config = dict(
    n_layer=13,
    d_model=224,
    n_head=7,
    n_kv_head=7,
    head_dim=64,
    d_mlp=896,
    vocab_size=512,
    activation='gelu',
    norm='layernorm',
    norm_place='post',
    norm_eps=1e-06,
    positions='learned',
    qk_norm=False,
    attn_scale=0.125,
    bias='all',
    tie_embeddings=False,
    parallel_block=False,
    init='normal',
    init_std_qkv=0.0191,
    init_std_o=0.00376,
    init_std_up=0.0191,
    init_std_down=0.00376,
    optimizer='soap_variant',
    lr=0.00178,
    lr_mult_qkv=0.7,
    beta1=0.95,
    beta2=0.98,
    lr_head=0.00657,
    warmup_steps=200,
    schedule='cos',
    final_lr_fraction=0.03,
    batch_tokens=65536,
    seq_len=256,
    doc_mask=False,
    z_loss=1e-05,
    train_tokens=263700000,
    steps=4024,
    dataset='wikipedia_en',
)
Each number is 50 + 10 x the weight over its row's rms, rounded and kept within 0 to 99. Layers, rows and columns count from 0. The size before them is the row's rms in percent of the matrix's.

# o: layer 6 attention output (transposed), 448x224, rms 0.0488, rows 342-347, columns 0-111
# v: layer 6 attention value, 448x224, rms 0.0408, rows 343-348, columns 0-111
o342 098:42 52 58 46 33 58 36 53 49 50 52 45 49 38 44 46 63 41 47 51 43 56 65 45 41 48 37 55 45 62 39 53 44 45 42 60 47 50 46 47 42 50 44 57 49 50 63 37 63 45 57 59 41 42 29 37 55 60 63 53 34 37 71 41 72 40 41 35 37 42 42 63 44 33 61 62 64 45 45 46 52 51 52 58 51 66 42 59 45 40 53 50 43 30 42 54 38 39 29 58 48 45 50 38 50 47 55 69 58 46 51 48
v343 099:32 54 62 53 60 38 56 49 42 53 39 73 54 64 59 26 46 52 51 69 61 56 37 54 62 31 61 53 56 57 50 52 48 52 44 43 53 61 43 68 41 52 41 57 62 38 33 57 38 60 38 47 37 58 40 49 62 50 61 43 35 45 62 35 32 28 57 55 55 64 56 59 37 54 47 43 40 38 50 31 45 32 54 26 63 48 50 43 67 53 49 52 62 46 55 65 64 39 62 48 67 45 52 56 50 45 50 55 45 62 53 62
o343 097:72 49 67 45 54 50 50 50 54 45 43 53 38 38 31 62 53 48 51 49 49 51 52 39 64 39 48 50 37 68 47 41 50 40 45 58 33 55 59 41 46 52 46 49 59 66 32 43 52 45 53 45 40 30 39 51 33 49 38 55 60 62 58 70 58 56 52 16 51 51 50 56 57 55 56 51 46 58 64 51 45 38 64 47 59 63 58 39 41 28 54 55 63 38 41 51 46 43 46 53 49 44 61 38 49 53 36 51 57 62 54 63
v344 099:49 50 43 64 28 37 23 52 41 56 35 36 56 33 39 40 45 39 51 55 45 42 55 57 50 49 48 44 48 39 58 50 49 51 64 21 35 45 51 49 33 47 43 51 47 36 60 50 39 45 49 59 21 59 45 51 52 62 53 50 42 37 61 75 35 53 56 49 58 27 43 63 28 44 51 55 67 70 35 48 41 46 47 44 47 47 69 26 61 47 55 52 51 46 55 41 55 49 58 52 53 57 51 29 64 59 62 62 57 45 48 48
o344 105:49 45 49 60 41 32 55 59 43 45 53 65 39 45 58 50 41 53 46 47 59 64 37 60 47 46 49 61 31 61 52 33 48 37 52 65 50 48 68 58 59 58 58 54 55 64 48 48 53 54 31 40 53 46 47 58 47 31 37 37 44 72 44 54 48 43 55 41 57 70 53 47 51 41 35 68 41 51 29 45 49 47 64 56 54 45 43 63 37 49 60 46 56 63 41 55 64 43 21 32 54 45 38 62 37 52 44 30 51 58 42 48
v345 095:34 59 61 47 49 36 62 50 43 28 48 33 56 62 48 36 47 56 56 57 54 51 49 46 47 48 55 54 64 47 46 49 28 41 57 48 35 55 61 69 36 54 60 50 42 47 63 42 34 65 43 34 61 34 46 36 48 60 43 45 55 59 31 54 45 64 40 48 52 40 45 48 64 54 57 64 52 44 53 51 46 49 37 59 34 47 49 31 55 43 38 44 67 64 45 35 50 40 60 49 44 40 58 51 35 36 50 53 47 53 46 44
o345 097:74 58 48 54 61 63 32 30 47 58 54 43 41 38 39 43 33 56 50 54 50 58 67 53 52 50 44 42 38 58 53 53 42 62 58 52 49 32 55 31 60 40 39 35 27 36 50 45 62 50 64 50 45 66 35 52 38 31 39 53 41 39 55 35 48 47 59 53 29 54 45 49 45 58 56 41 51 59 57 39 53 45 50 50 55 57 29 60 55 64 37 57 34 41 54 43 46 46 48 33 40 62 52 42 54 54 66 62 34 49 49 47
v346 092:61 67 53 59 39 51 57 59 70 46 50 55 35 53 35 38 41 49 55 47 45 57 42 47 58 66 51 45 47 52 49 39 53 43 45 42 44 45 26 33 69 50 43 52 42 57 60 52 46 44 48 46 39 55 59 59 41 46 47 59 62 54 52 53 55 49 39 48 63 54 57 50 47 42 52 58 59 33 45 29 56 62 32 34 61 70 60 38 50 50 48 48 46 56 59 62 53 42 38 52 42 34 42 34 50 43 48 43 63 50 42 55
o346 088:42 33 56 39 55 42 36 44 37 47 33 41 48 49 66 63 74 45 57 52 33 52 53 37 53 46 41 56 58 48 61 46 68 45 67 69 47 50 52 38 43 62 54 27 57 44 63 52 48 56 70 40 47 65 51 52 60 27 44 32 39 51 57 58 48 54 34 48 53 52 37 66 50 55 43 53 52 51 49 49 50 49 37 56 44 50 43 53 66 55 38 55 54 39 53 51 38 56 50 48 72 46 57 68 30 66 57 46 77 40 48 58
v347 091:57 42 46 40 59 43 53 55 69 48 56 46 55 46 30 53 40 47 61 27 43 45 38 42 46 72 59 43 48 52 34 54 36 68 62 69 50 70 49 41 53 44 46 44 44 45 53 57 39 47 53 61 38 31 70 43 39 33 57 39 54 43 42 37 57 52 53 44 58 51 47 39 72 52 52 60 64 59 45 59 38 53 49 57 51 56 50 51 52 40 45 58 60 41 43 57 44 66 57 55 74 40 38 34 52 61 47 41 54 55 62 37
o347 096:56 43 75 74 66 56 69 41 36 54 46 54 67 52 55 46 49 56 48 63 65 54 49 42 49 36 46 33 42 51 51 49 70 45 44 56 45 56 53 37 63 64 39 43 54 59 68 50 42 66 37 33 63 68 40 54 61 58 46 50 42 42 33 42 21 57 48 65 39 45 59 60 47 69 48 52 50 48 45 29 68 49 52 69 59 48 54 60 57 54 31 49 52 61 60 39 56 59 39 44 50 67 49 45 49 64 47 50 56 55 42 46
v348 088:46 66 36 52 61 70 66 54 51 43 43 55 77 63 42 35 44 44 61 45 50 64 46 46 62 48 55 47 39 42 56 68 41 60 53 47 43 67 50 59 36 70 59 48 50 50 59 57 53 63 42 53 59 57 64 62 43 61 57 74 43 41 61 54 42 47 36 52 54 54 70 58 45 52 59 62 49 67 46 49 53 43 59 51 60 40 62 39 44 53 45 41 37 58 49 51 39 64 40 37 57 45 40 48 46 53 54 56 39 45 53 35